From a checkpoint of a small transformer trained on Wikipedia.
Size: 14 layers, width 128, 4 heads of 32, MLP 640 GELU, vocabulary 2048, 3.76M parameters.
Training: 175M tokens, 2672 steps.
Each number is 128 + 32 x the weight over its row's rms, rounded and kept within 0 to 255. Layers, rows and columns count from 0. Numbers have three digits each. The size before them is the row's rms in percent of the matrix's.

# layer 3 MLP down (transposed), 640x128, rms 0.128, rows 196-250, columns 0-127
096:135157119159168093120160139087101108147140099118083142086174154119142030182142103115110131128099157150144134120145187111166161104085120105108167127175167112112111096114138132154099142089142225108117071111118152133139107106098164062132163119142184105107108092130068127065191129148083155160050124138104174125150081144117119067174135139091167111118089101102166126140109146105088173093125
098:139056118140127118176123149103110123084165078130202108143098087086146087118083157084115212096133160127182140090107151150126097124117168125193100056127127149109143141077192135087123136155126117100147137163094125156141118191130114086104134149142130127119092109144150155106168127134141159142122132157104160099122064107174123159111097145168133120087118160093136058043127187114164117155055
088:116140111022122153113101124108094090101112110172147075115113069132184180100105151137154097117170155193122115168150119084136107119116078133156168128045132137143127153129141160137109076077103123095198192155111109122108204141036161153083118112114191160174117114143128130074089105160142124117149175119127124123142149120096138128106116144182107133129113135102151152098134161160180161132104
137:136141133075153169154122173149211128121126112119108097126163107150144119138152152134072105091047103109113121141153136150160110117099144127144142137075163098102142153053099175082158129090120159155154183119174158111197134127126100160187109078176129088139148078137118097126129170117077091143091067089124128085136080126097123109091113167119111127091151104116171130192168159158098136092044
096:173149119124112144074094125062172148120130161090140155122165146106089153116097155116146108129168157108171083110131136153135136141137160178082137094113160172126175079107099166159142187058123144126144136124163058062098099115136121093143154065081162118093086148140148099126142197161141124116174138163143175106092071105079152187166156192151145133147186120105099166156121152188134162134121
085:096122082141138102076153127191104187134140140150078110112167127142195114143120151166149137097039102122128177163075132172119141166143104164154111067113129179208121177190107110045137116144156116131116107101137085147122133153112098179116094141115088157129172114101137144052139088127093119159120096147082117144139112127153095131198113162135120117138138130136081096168076150128174168168142
097:137069140137121160126105122092134156100174046165118112148135041073138054114160145072179129104070140134110131157124140108141145170145083175137163154105158172112105170143138113109149135149120177182098176103131139136141059152146126116139144055141124137136164095147150125096141113106089070163100129126091129120095163144074122198169128102090172103167131126128139093100125131094064143093066
100:076124123139165015116124165091173104141140094093157147193145141147142144117107166096166116173133123128146099091126153095157151136130079107133073128128135163072123090160093190123087171165092122091133116090090115115148116136141164086124104131128154171085128153095152170123068071187158145122141150124159132125097094099173130130220103149162179143140140162085081188142139100172121122161141
091:091112128111162136090079146109143136221088158134118124121108128162107159166077093150154118155138148123091138062146129099159123145102110100147095091116111152064140158125158165150077101147108162180116097108202147087129099166065126132129132110134128104117160106125191138114086109135160127171112161154146146101122148134163122078197089099161155204075182097125106192190097111197121150142117
114:164124081150110153134217126146174153111144160215151112137181118155107137131134106136120165139221128125118152066135113134164052148142128147178167127093149135131134139108075093140088093157188157112137209120116131126104096152141144196111099133133150067168087121130161179117112100105168105146133106111118156094171157123156147139115075089108117133113123079127088181099162133084137176174124
116:100121100121078170143027072072100128114119116144135126084095114155153104169123132162167132128140141126125145080162084108141113111112142173063071144044132099158095131141104130083134120157043131082201090152135179095102166157098130142175108111132183097170163107124148131117137142102091111138158111105120084120145110187135148121154099101128186127137198123186149157142101097118123112093091
097:109069145104171121104142117113150053207122096098155101120124108065167121119134149149120084126138144118138180128131089076141184117116166133155163143185120135132137161135127122126135164093124160155149189154118154169127122103135161097070167125103059119143159079099081197185148105074147109170146106143097177141137136131168125182113131131074204089100108128128100170071155162159173120163106
092:163102154133120125112136113103167161059079124092112112126126096050080091133074119104144103112153178076095138162138119102106072135134058139116096129096141119169099116142153168108087088040138115169067112115122106062127092125124120093168160165117136137144113071117086130122205144179155184119151210151101144100160132164100109133120135132151126115158146142138090128132194093181125133170118
095:188145129078142152056112192105139123164153156131123167105135175065145161112082144167122129233102051164113133076123126193132132102094109162147110156155124105197087080155104104100114108115126138098166145180167153164105111146128097132117073159101106095082118147096199125135139103104124142094104072113167107074174138105132135092098143156105139141124134125174149094125144126120159106102173
107:085182186159105080144140108103074139120109118182182111190122155153152122127127124230089123164122111085092086160177165140140078107088069167112150097104145124129127100107135183171095127145150109107109144126175130110068107119122153153148094154088085131133133146102172139138143167123084146146139098111134102106169151169125155090098167126153148066090171074160064129137100062163168117118148
091:077144124158162124171098129118119101146162130115160076138123192080115114118103141148130100109099166111126168179122176086176152136110139110181091073139151128054161111207050181148075161134191150136179149138128136108165118060137121124139172148133061145131074169134123161087180151112117071153101144123156125142119174126101200107113114127131108085126124145146067159141093100137139113142158
080:139137160188136071145160207091111117132117170124124136121196112134129135091139111095079122128069097126070131130062131170101198144152133100128113109100146117136119089068176169144117090143129173143162152166139153096076117093109148110151164119183136136164122163118128072106126052165100129106145095124196160133123117138124154139114151092077102109069163160106083062128071157093128161111169
107:135130129119086140074111163130111106104078202123210117068114088159141111037116101109079132123129113114136135104079139163137092161095155166150111166088105191171123125165140127103123166099162104178176153139144138151098127156120092211132115132113137109099135135216168094120182115087116092128077177121144126121198133149104116140143107103146135120153144091104130184118147136159113070140184
091:111078139126141116142159133132146154136119149092128103118116145142125111077142169119120151116124113162094132146093073126133121116142092150143153083138176154170193180148095060096129155162131190177088187102063101125112123126168163129136154127133137080134094132105130106115057095145129120119160029101180202157135136117118088159199130176120165135180145177125124126090214125113164081112161
100:134080181128131167119122150144144091166116146167138085140141172080119155105172108086132182169128096125082104120085121085042147089136088140085089098126192123174051107089114120170094127132106111127145135120101140096103111145087124149139098108136116117144071132076131171128195108131154146084187146140162106089118154139148115182133093099140090111180179140149167111098024114134092162124109
100:109125147182081131106140115122161101153185155141118162136132198105137143108154204110094207066130152096071157158111106125163107139137100118137138162112143175118107149134138097113091147110178136087067077125115164049148117102182141097108101163162053176121131097076057157150119127169068187119122102121128133101127070073094088170162155137153117112101134123103150148116129133109132115090135
111:079098164068125168120179126182132135073072137159149093131068159111120139130115105124124107138160101141051169126166131128132103130113095103123149134104125089177071110117223105139178114128136161128089094099115144178146148126134134207157105146157099151189120097151184116125129168104151134132140067141118187105087082188104117085139100083143103127157134110176126124128126043088111158150124
101:126114131165138148117050123146126152134188128128108115166105201170140080151153137177136160138116108148147119062102138198100134161177149113156140126057120109131142094104114082136043118179109143062174099129174134132135074126113160138119127188147145121137113139066105121108184135129126086177110110151136150139133105155108133113129131105162172084146146092226100089129065093080107132149091
100:122160160127106145111140127071137104108217117110125072125121113115152201115085146136067106164082108160113133138052120164121136102172118130143105164171092107135113107169090102172164133112143057133112109171093113161065134075098133154126189091134142059144129101106119092133139192129113155126148181164042121112093109098122144187112196145124146101107150132089118131171099109146160139157149
084:133184158153153069117051094168159118156108128129164142089134128092164087151123143101110141112081110093091163075130129145150139119092152113132164139167094101145174145182119048091126150157142112104042128081108106156180171189159109163132158114103106152071157166152160140173093148095141166158156149143152128122147159090085093085146147179115133148105132131057130068160133108087134131095173
094:150113126121111122160146172130166123110135106094125157141153095140175077152137066184067149143166140131067125141036125161117167095118124121106099169096112113128083091144102107103095144141100161102152108140118093114128114164100102134122074137089106164116110123115137105082118165148161131127173145122193135042124057162139164070145106155130150111180084209176128141107119121075113134105039
100:141136102128140115160104115177103160088144111131129141106096106071035105191110106142127120190125166106178150105174216085138178116136152192129152160153130135130123148116125129068081142116106100157162103122086149163157091166144140091080101152120129122145136053135116033135139098094075093136078021122141132147150114094104151150135126147146141159158162125095142124148130164132122163152130
104:159178133134213179097123111207155120112071161136099129173074107121155147164117111092153129122052126113110145126161115159173095189096144093169129134110177113068185143070148113141107092114079147154104088115078147102160144145136189153072127134079092122118103111156137184109154158143125046131147153173086139141164148093085159139097139137089136131155125092115172140147123111132124179133109
113:173139138165166151162135137137103152104118205156147115157141119132149163115216157152123134100152062119070105112144108109145109108079120142140092159126093099093150061117169112083161096114144102212124123213101163174142119160079216154133163126120060136115106100107104143131168112099106141106199090115143152134126071097131165169172094147116120142123138155104128184095119138129097099101128
104:137069057125139071122133085173140147117142112119122075166132203141150116141185136142108084192161122158121084100106136089166116082087144170171139082180069147081105110126118100160139082128148133111138168143115155115116068154141122106084128115133148129080114156143116128124144092151125119174137204194137170153109069107123101117196091145162125150095080169142092185171128094163141141097105
095:106193166157136113127152118111138118143149138087164066085176113107132093082104192128121158136207117141100081139170120170073088142117104173149062159131143117109062090133096139129152047121199112185149084078128159093158142148136093164152101168130081149146090112134131101114135137100121112125110077144097110138154055118177186124122153124186154180120135099151163113097134113092124138098112
106:102150110142135163092136055107148056087097102185154119128104093151083149116135118079125094084162127141102158129135116176160122158118123148116091097102130137118100098140172087127191110160123092131167107096146115111114165119101148153147137153170141109141236071134079060085109140143104121136118141151073102132152213208155106144134117109131108108119208075127137128160117138164180130085127
100:165067165086120105076120120131134051126070163137168109097096125086133132141081095108167127182134156139124187120157132111136093104136099091078156187128171094128167129167148156147083089161150156152123102231111057165137135097123123126172132145130156173122121170161122170105109137127124085108170102112165101117099175129156123166122122068139137125108166142077133146041142077167109117112151
096:129136137159142088111159130126127187170153034128114140099147174093136129186105146170199045127084082116072129131123100158166174074164120110123090116138115144177203122043099134151134140131110170117129145134123195134112168103141115098096090160095128106085116089180073148123164109129106165162125155172124105086146111140147090107135115057140150113128125125128103104169130115140132158196140
089:108080097195092100138088159124174102113116149167120149156172150132174133133142083168072062140060144110148142152106161149132105098115089139145140069098161224118144173122139159083093079121112134110149087138131141121087147100148081108077139121161107198167157101087089134087138106140111092178132169107158151109075056087121120119143114107114117161146154125192117139193117098128145094115147
113:167147138055152163088132058144128054135093161111156118102133118152123116143069084124148075104082145214138134119146101126184153133093169087176132077122104115085119100097109139104145153145100118131141036121115229151183115135173111146123152121143111124105102152179150095147124117064115169156136128120126100121115182126146162062137101170164176126102118130161111118127155184130134158119118
095:133131158130107148074159090182165165094117102077111122125136121101081133127152068129123107127101135092092080160153141126077134146095127161147116108191160095137101194108163091079149175115164130123118165120130136079182137152115115121097167102131098108140132088087175123121148054058118089120073163099141182112194115112126139089103104095092163126121093131130148094233092175100079151139123
099:115081151113169183154113148109137172158134136100117148195163113101109078186080128090101086068086188068118075100143060104184106167141161092164127105076167126110152132130139157119154145132107119212107115121068170087159075114091092170114140132127124172179126123146135129132133079144060153113123115090127153141149113185106162161178130154111169150183100141144130127136149135142105168101135
091:150148134119116130142150146132118117171164088104168103158137121107111060122175134167170129154150116144103161159124105156105128105175141104087133109127123184087123168145134108140085086121125129104152124102126066115150085097161101186128170244116123174088206164132079105147081116101045082142160113138167136093138070155096130096142074138137110095152110123125116110199134094085084148070123
104:102120127124068135155155129119109088107132159234129117129102093151114102129107055132141155110168126142103156104217097111128137112077124159124114150141109096138145133086161113090092120124099046168179117118135124076130063139171146211149095132117109131105168111190070131223096164104112159152114123133124123133169143119132146185110068134137087134144154116133116180097153077112134102149120
122:106185136133060068118036132136141105164074095131120183156128092109102152103182155120155125100128122183099107139118130175118098121135136084128117126142138175140115139098094076170235159183092100119079121083103151120163148105079151104161130184166097158137092120094126083135071156148169092133117160120090097109125212123119072145117144139121141095128127105120109110112162106125142119069120
089:116138113123101131104167199137094112100107156173143081135103108062112073095103160107090177132094142149089145089110148147106048078154110144117130083129107099151142110127115077109150124184150184122150116123100206149187139104145079166132092099102149143111078166096089159173209161130136210110135130148144148124135085149134127090121157159121147161110081058101168179140141113119116132095117
107:207167112127097145128067107083106063120125158138147128080106138130114192112160136117127066156122150075161127134164109122129089169102083108158125101147052064144143115118149135121146152117157161162072135097092152178127132149149128107094149127076145112068146110165149111150119083126135127122096107112145152156139128127104072025156141140183091218161145085095088100081118169144141140120120
105:076078157179113137137107122077104129161169135171190135131100114131074154178114173149120156086102093084097131098102161083122179140120155143049120124128076107127097105147114169171069103131130081067072102103101147107081106145172131129112113144188138156097145147091110114083056139125086141135090174095120153167125112169199152181152147123122136123170121153137182132113135108084108166156161
097:075158147141155061160144123087174075128098168136135103137139147142199130098097119097116212178132167158104152119110108122097051093112097137124156153131075116152118151122092083078167096142159065086085179219138130091135096081135131152135088110103164147175129107077103095095137116180111101169116123117159113125128157137148108090128125139090160153174175133101141105150167139136140124084185
093:164172147187134097116084110155129099099160150129166118120172130101096082093140133134179127139168177076116192107159205162146092122128100132108124097086088181129182164154093130117168154104092120160199152105120117149152126152161092105130137111130158111140172074113147085123165133143111075092098155060109113137081120116149125183060116141107096136143193125126125080129102100151094050075116
102:142160106151141150169110185181116139108079148099134146122148108170164163161123126128146138166149079153108065131122135123105128121062153140160118096116177135169080168119149154138123145086155140176118131080119152129108151187148062159187115157098158133141111071053157148100105172168137094103080145117099173118105131119141140106151143091116083140139088218084175150101052070118084162131100
102:120070164090122146166073153135079142106118134135064173133111185123163182120125138129122105126103106173139110042152091084061161077103102137138130087113115102090074179112146101127135112168163151152156101099165096146116122117152114105149100111092152084135214147145082149130135098135156215085113107111173083147146065126127139131140109152079173088137120068105121104154145075121114122161102
088:130109116171168164123143111123159195156124117159119088078136091149142167115141133069122101107134174100138099155107132139156039124168087162125135145070129136159177133114114140102123104184099175112178152114108157103205126177149120128112103107127157132194215130134156160105097184155100154218059142146177130109158180116173099117130094096105140113148099114146143149129093121185122100110105
108:055121135124131128203145099137085097075080137103185113070107099107133129151133106116110140127134068139140149152153157119132119116132128110072084088163096190141128147159163152181130182123160098141080111112093112142180082112102105080140103131120068053076155114176086118103134110170038132136146117139082156152172107129112113086172143079143110103130142066108130138123106122128184191144136
114:160216086166150164120171115154143144149102134107125080053184134105114095144205140133150105148062052088120157188151170123117057145134120156086108088112125064131171128163098096147138106132157111149105103146178098087108162117161133108102161119160176104153071157127133121158108125115152130133147154154114125087133131066100160101100156113148096081180140102097139089114063109156154156115110
105:115119181106138109100154171104124112077099075132092115128121181124108151096159173091084084080127117087088144150114149123178112097182107163151156143062107102097128149114147173125108149139152049059201068081151125067143097083140142120126124189126150128122118104099132096125062149143180139118133147053062141145137145181141117141117111147114161126185129129144139117132158114194179137151141
115:137115085080169167169113152118117126154141195120141153085086144107131149140106114100111155106137074116170076142131122160067174141082072119113138165171097105132070130112117094090116156124122112092124166085099141162146105148129154060072072108150107128155167120112165051072051147087134184086140096124102151149150191128199137161106058137123155138152132129151132119073142155115115098137106
106:124107073123086097147127139163113146123038184145133176113174108143171152118101141124104139209149113126124134144069142107131179114160171129173142084150141131117130125134080129124056152203128176163137119150162144122128094136138138146072081103146140109131106208119153170167094075120106143151136104092190088208147174114129118125155092087166094150087129120101137105141093090191108105121098
097:092157148112126096145157166118109155116122075127140089129130121105101149132146113148130164156079170197063106157216114159120118162153119109144084169136091157150102172175126077070178131107122154125180130103090145095111179124156112076090098138157096121100131083128128092125127143142097130169094135092171082136140135174104073127117139124189134086055157166130098109149184140162037101143091
# layer 3 MLP up, 640x128, rms 0.134, rows 197-250, columns 0-127
098:099154159141124130135138091142087103117165142127122138107135113174140082125097150154172098100125103098159169132159098139163169124186119181045116119118135103070131121154123163152192149134163120189086145200092153147139067126100117157133159119123182142102160129097137124079172149072061100077133158125120074102156098165067145185164136135137118184089127151137098154189119116173130152064157
098:099056100160152106139191119122108154158129158126117136125124156106102142134176131146095153095124138141125149066130128191126143164101139063155086106190180141132103134078109099116144178082114197152116065106145106144146070127164074071150149124173082159100096168088179090116171121138154134139142053146124116128108082101182139140158119085109099109094125152140049071127135124097089093110131
113:125166131091147146140069162210164106143087103120197088156150137129124135114118121175100120115047088123119114120084129119131114141163153176151167108174150147105168091131149152126171079153188141151143168115164177172119112128101083165078069092136136164162149124169096152167077145116142157081076057125189115144175127159136064145137153136127102158173114152110136133130093108130119095088073
109:163185168119162133169127152159118159098122128139110166071099135105129064205116098196176167129075102088050104114163114072140117123147127136144189156162127131093094172131195140094132109113122122139070079125186113194109124126106139138155108114144115146091091150139109110135160157105098134053133137110114090156168141167066144140118108092139109206122123154150132098105135080155160093166117
095:175089173086102144176118128076136129129107081138164129104105121150118151104061143116164117153185134093114032094158114133133123054108154153115132179137124096102131073082128196137169147157128074160123141198104170107131154139107124096049168107113174123127119143145146141158083138147114176095165197073176181103149142122134186130111070119109149109166100122155132170136119138126122100120152
104:085205154151143115129126159118153116170123142091151189059132135134173176121125101140111141138139157107157103120102114147142123081158162045095060119115123173125082133109149137107151134104094089096134135093122088145078129099142146119137141190190047187087133128102129117170126112147199144115174070156137103149203126117170141079117075126172110127121102114101151182106164103172166128144138
109:136132071095092157142145129170149103102125122121138164118125027105130165132130169150100165118063190160116161127150106133117108082125164161083142130152081103143079163129148118190124082144099122102145152094129152166131107133147125123153150104097105051089111129157126121089143156086132123132123130085132144094121152139097153084131134027049107243137112127138198121148128120110088102098142
098:176128150091116161167171097138112124090127106161165143159153125149141095059191156111113094158099154160196133168101145118094120107118152130104172115105114143167128112164109110119209175133103111090117175119090085127112116143125157045110108092141111149172123079104105109172160130062099122092127128131189099086167067186103115208114165154142136080149110186124080143134163138103140099117151
114:119159077118092088069072138101192122122168150137123109139117133087155123118135113131143161127178165099131109068087154084079139084125159134119112139142113152113099146112145067101140155099072115204152118114127054112173137108144145142116049096169181161081089084116102102172096125112088169149091211127168131127117108185103113133139181108133147144075123153111113069139113072131170139147139
111:153141100146123102152144076127128045119140135074112191211130129193140103109108148032107105143178166131111170193119072171099163155121125135125085118121139051165167072106111158098133082108145118118120159159097099164159097119181153147096119125145161168079114105081104142165077110100140130122118156114112141127100167127138107109170128158133159160102095141120121133169124205159132174115105
100:114138109117107156117090174188116086130168117165124163095120139203134127156140162170150138153121093163114086145162157139116096138102133114115061156099157127149037177129124132140094100149183114106109103166129118124092108180087148091179104133140199132100133177151173080031113167164094083115109084097123122121127116075130118126142100155133141118108171154189123071173103118087177143132167
097:151107056087155125123118174124074139189101083171113156114147143137158109160194154132145145121128161197193108157161164171164153095107131099110118083179128078128161160090187116111165121119125146089169124110146126173146151082087182169076102115144125093117094122149172130053087149097141048099101068167124126136131133124124144122139137088079154172089088119119164144147128096093127102109100
085:183155141144134149108095161208122132161151147092109146153132139124115052087049146082111148150109083117114125163180079156140088126131106115125186125113125083177139135097113084122149104144131098158101158170122188127090094128081118141177113171139072087050127176052168152122082113094129115137128118112150134108119184175129137112139107105156173132193133066117111119089112089075126142138094
099:063134158137104159080180148105100130124070149110124181184146142182115107144115153155069144123125107145094092164138076123165091171096099128111092115194130159072204079133159124141124101142120075087071135159116145105090124112159191135144150138133130142110077126082135113127193102151101088171117141135143101056067141131161142120084055123101152090109161092176172121151149140122156147131120
098:152111143099101190138171144136153207157108093112105179152100095135134115130155092126154178150187115136146135144089068208097111115064095123137198109095104123111133114081116092114183140105073105142112096110135114127093136191162134137153082129116153079151195108128130135162119076147101153144109141121080205109125145129146047130169120077080155160104174120145170108086136123107125089145128
086:119151049121147172183101072165132117154133082110126113121113115111109163132127138135105090109138132146185095144171130148154108098103098126130145098140092094137137208193082045110187163148080113090147110169115110149091126167142153136081135135166179127117151123172073170123109166117137153162119147145134091113115078149146130112108170151150154117082059172144164167160129205153168104180080
113:106138062150162120133126102146146156154142073127062163165099087122101122144123142153127132154113145144160104180155110073135136138103092121063101124197126150101084110097129191145133192110079154078116148118127110143131111097179189184148085104157120165097116155143129171142115145164117158218150100093141133047125122143166134134120153094060209141067114086157098106155129139116152121113115
094:118135108076101075129125105133114105127106059109169174090168139145135134097126099113129067144131156117120171101097157157107116148102154065125078180074144151098093115187155141088115134105081054118168092188172148109087108126155157070112121146128101096165125155111160135186127169128143190103091173135126120122190093142177111112081137099180117146150115159072163152201088101140104148109155
099:091098078109153113152123155119133109094143059167112151168160116120126079158100138100171137153170090147120171103133146099159117132112136112178114108110068077122131096176108160107155178083136157171122131115131154128167153120164123070117135171153163085109201164116143100142126143172097136146152137040131137144137111108181111139154176102108097159039123131118010086142170127121121179136136
106:139064127120185209139133200188088110045125077153111130119113107103094082140106078156172126194125139123136126091159163109057161102108125090113148123145137099160080138143109116143157103133113148144151194097108106102072155164120095190138103138140170105213144097144167151085159150142177179110120147093122115160142137156157133157137118077076120137105110130111113092104147089155135104100147
097:129153174193122149144155108148108148095104180139153132170122154097103113085092071149211108100117102216051145172130146108156112120104092117144137163126117132131076093146139073078128131145113138141115086058109137134085064105066113131188200211142153113106124108127131177142156111170130123102103130099159163121130166108168155112099131141095120161115130142114133167112128088067123156137080
097:115196095124069129138143125147112132135090100109220113042114133126046122155076142128138103108148149159132128105068115162125103120102079100118150154147106144041088100125098138084124108086157135154131133127116170112124159131148135148156134106091140120110124145174143212178113172094176126089172156180153145133134108105099153083098117162077119166112074174121129115167172136190131149079132
105:145171150081116134116124059069071148128110111133165126122114102082115128093084104129178136064146130143103132195118192131036165106170112079128123104137175151202098179157109148116156142104155158151111111172139149138158143073164096135150131118045145144096064098121168146153181107117091103070132136122122124188195155096143163114108130133118116162141086119125173135127162110143157126111147
086:139126103072184193121145161124075156072142151165071109099118108126117185119157159141118148139119133189212130153105173082028129088195167102188114135124153170114124128090095174095118128149080126130151160147173098106126109111126158108111101125218095089148178091077171142128154107139110101093107124082103130103146135154150138136115140097125116129154146140191155107085100131165133121138112
118:114099108122114079000078129176089132114149138170151104143135147078068166134162137084169134084115161139159097129161161128112109094170117144162099112138150183136179109100123094160172118093185100133150124080053136088122122132170134148185160131135137144161143127109082110140178167111158093108118140106085141201139160124131111096104168138109110152116109063100133118142151142168137125183186
106:138136174149111153099096189080108133152136102117118162162155123187149077074102145134112163164129183117151068192082103174065116101140136118090137102147129143124092051150111079069142114134181189149126176143073144100087105128163090112140121142121093153144081146155127131152163214107179134131160163136139072124120188172143109105133170088103146160139083122161141098157139159110125095124140
099:089212138133096152139106171162216131197127155144180121153116102141056157187105086123124113100110148133066082147082123107102100078159096146174205127112121124110083037112089117152106153104144150109120152135122108164083161126104144115158096153103123144125074091156121135123116125161164090126121104167171109119167178141167142140127151154115137212088134131138164128094128114162143085150118
101:114104128128068079127098154101111168109131173118104131140111155138098093146173143099058158077134117096082182183102111154164182198137150140105102102161147119177064182202180128141125121136110157125135140146121120165186038134137163071095150113103092099160105161151168095107118082149131100156087114105115078173127125112133172155119061106145142144091154137120106124149103134166073130155099
098:165124122117135144092130155122102175079095129086173108199128122104150089106106164133170134153129084153128176131115126132077142118132149110164160143092117142108094134123165018169171107169095158120119094124103164086099101111132094125170190100067118119120126102132163144123135142082193148159164106101174167139137170121187177088103102080089137177165097087102193145053116111125165127127127
084:178185059114079119142159099145179155123149110128139087096127112143125098140147113161132135113144113185195217113121102102158048107110131118112097120157157188168102115134182133128102127143162112137107110189133094182095116164087107145166111147112075117118081126129152125061109158094081169077098182134133149124144164116087091121138129172132162134133146158112113102163088109157050073085136
118:089111136134171074122147191220089175171104113127107092102114155114123173163162140153094107140114131101168073139126102167116122158116134138172143108147170132047120129140093171058162145094174167103151123093123124110149131069085145147114135097136109123128089095105173186160114108149110115138063078121160107151145120146150164124096124202123087153158067125128145166114113066122074147132066
102:090159145106131124183139096223050144128138107190084178124150149186176064121135169103078163110091149109138138108167120151174118142129120158151161076121104137116108105105121142072137138065078118117121128134119170093164162127132147107151175109077075108121095111061100164131145090117089134106187165110126154157144122097108151136126106121145077173129104150115072155110115193118192146139160
089:147131147110140134117119135137122103085111163120154111165089095115081058103166138093086171178183159156192120129137178113118123127128138127153162112150172157116083099142133094101140167120121085112156117138167135071141068147099179145206162137159111171139159196070131121132120096128176101114135129065134152227105098059117141101117094177138139148169138118164100155105168148082134067102144
078:114129170109141129107126146127109078086097115094141197119141160126151118193100149096133127132204131099064161085121034124162145132133117111115151186121159125128040158097160071182105151094153138148138149152141139119098109119142131079125149160070105093108100123128127139134132129153204207164110110130168079117162144135152106086138148079180141138115158048095140158132117103148154107186112
098:196141103106148151095094112139105144129132138109208160120147071168077102148139087125162108017101086081123128117146138111102183148128084131184091131072168131073152119111128139136127142158137157099151096076118207116119138134149112112157123067140082122153110092154180120110083098079112129106085111102103170151171149132168122100144148164093119128166143165142105157191097154154124153127064
093:137119110154116142146056151174058051132143159119110141125125124052096094089121136153088138122195103139124166091113117110134167158158098123089116101190064145106169122165162157154127122136070181140089139114132130170093071075108144119115120162089170102153065173135136175127090160131073188092125124111092148127130092122169108106165141104173099151137147168129125176047140135133119102112151
098:135154096044083140121100142152121084107109146137135118105156077085132108169123125156145143091114145146149164068112133130129155076119171107138127135110160149118132142132153076112104106049088150124172136168156146152173147116151126086084141165098148141133160101158172141130070159151125105103110124134080100200172147150112112100156103109170117207150085162112062118189128143209088160190069
097:113097150141112123171106150169125109084106150127092160130181136170153113099154139102127102141175132086194125101117161133125153180085133148106170107068095096135123103102096176127184146155110121150072115132114148136177166169129103127150093112140125123207100112140218127103217089095165160122111136158132098142152171094161122111098122122116063150139153180163160158065072131138149080199131
106:137149083098081115132121165068151130117112072132123142150105081144112182113140091101090143140100120140074134104161122142157078139144135095149123173173169107104113144131148155116095101088113132073074158115090096176140097091145161119103128146178243115146150150138115086170060146116137125147140158179128074112120044125140065139099158116109076128180159113150117112132180122154140087091190
110:154127154129089138127082180112117082158085063160119128131099067101145193216159082103150146146119160101132140098095117107149127072186099139136175118165143134127186147136143077106189131116110147085132154121130149176206139138075117145119110148184172135113086136107135106108149086171144078136087145139174132155169189124112085129189136161150135124124121106153163152131097075119144174071101
107:127067081134127116101127078095160116130134164069167133142101134145126152159092124152164095106174106151122135121175112128090176139079121091197098176129169188112100192126132175127054152120097110112136136145171163100046085126131138078134160190156134119167142086173216101112103092169154124167128097128111153097116056127156121134106107131118133132165121162144130110091147132176147113175081
092:178176128152087158144158134114107170111118133113199125091161021106174135098124111107160101116099103130121110147112144149123159163109155164130137140150144156145100132199146121134111178157130108124095182157062112124147169138121075125146104098121103106176126092171109137058146124065143136074185117122109105075113115192167178147085104198149121113147193142149093108128177124187132134103151
113:175100088161141137103155153165096144087126134156166127113184141113123094146129176118173092176173137142130096110154124191142066165082129164131183120118105120108116128153089160128157175141187115155138131106174152069126133123115079133162133143113070130149106098094170103160165135051152150091071097176168129092181180081120104149127144153102183167131141134112143078120062077125145139188087
103:060172129156112125138123132156108166136108095115137106102148090105044143132119081128113141133084075069161141186092134024141120204159158108133129129201118113101129088112118136118152137128110155163129128100126131079143183140115126108134197163110115123067122147094115150154131085094150081076185113154104174142099078054119136168122120142118118123182115134202141125080149128152113117123095
089:149141114068115129173180228131154089165138148140094163119144130202119139152109110130119174121175189094111170208143119115084115120074158185123125157142121130117095085111108139122105111147158121100100221133146116122101095122125108102139123090127117155142107137113192127134160181168093164162161097150147166089136138168118136109137137033077158145138102136071128121088100154172107086130150
103:106166142187099145094168160146135121094092152109138180110108091117150149105176186135132125139119101102068114136105048203105129068112142125122166146092124127152168090149108115111127129148148124057108192132099133086123068125151157142074128136080207107150122104100144130157131150155099139143105154077117064039139146160125151100147156102117107095164124162173188124129210107127129158137137
099:176142112078196162103061148175070170167169129159190159127127041147119134120171112137136143120131166089146162079108179127152111197161175145154188110077131111135145162126089140106159128082106126109149182155141163122098115132147129130112094092102161082137101124143164111142101130119106090140066099096140169117168140126138156065127134117109073113066036130101122129142099114131140095127154
094:124154130107111162141166086121117056113116114156174217128167139125064108184046138112168182183132123086115107088135127193163180094108102138155125103133132136077101131189091137135150166155121138161101137099104133172085127083093123107168089149147136124116107120165139120129073134144106046098139171115135157081095128157111080131158137097164132123103204169102114135184149161094111132129106
098:148158084043110125170113109108179142133217174135143142136116093152169085133178135139160135099113128156089121151198121160144146103143166125128141090169114184156090105151120026153114177079150127121103099174073130152127072117087109133155121120136117140149102145146151110073151125144054126063096148125171064109124137151122147098167115122108173166086085111127110126144111110126138139180180
104:093146151158136148092123152152112108161110163175113151117140095146105134108127073115168127163142155141162113164140067198147166190161040103139119096156083116064109099125089193088154099158058134140121147166087118110129151088154102141168135117141091223089152116115176193111103069077147125114125131087128100177145167110130093148165124127121135156142153128120103087161152180091161109120138
101:097132056135132151095121100148172131172121126117145214125101106102150190123141109095166161095132123148112161157119148175117122141122081087184153137106184106074141126161132119161234117095103138111098142116096165213099103134172143149060113103127132097144157120209119142062086105112116076099088127091090128129143124136123113146126118127144076175143100134144134130118044128179128156134146
094:141117116207122121189157115191133103126167096133114159162156133118126149125114140115170167153100117116123122169177109108081125167135102108107125139110137090165118183085138159118172100141131129092075180087171177153115142154209139103105089113154138155135130155126165057133082194119137170151167117071143082128101151127129119149174047103134081108153111089181151104125165120115149091056073
100:105142118174079122152079158135221144142115122091152070099082097101131143133111087114063137088073104121104142106116112124131112103105150133142133107159115149154160133179185102076134149088131113109126057164154114114150108188107140121043111167117141142151117057213072108114096165114166115093157099154072145170120120177182163127109125128135113164104082131141077143121156117150182110138126
107:117117124186115143088061134141109143140136153179147143136124157179150069102132109093079116158141066073146116099099138113132117169103137131116142102112119089119156056119215131162106111102110094140055130107124097160158123077122146161184104129116167074119112104126145166087155098100138151093173155171119206099072149079138134173128119116092086197169086092104148161143109152074162111121145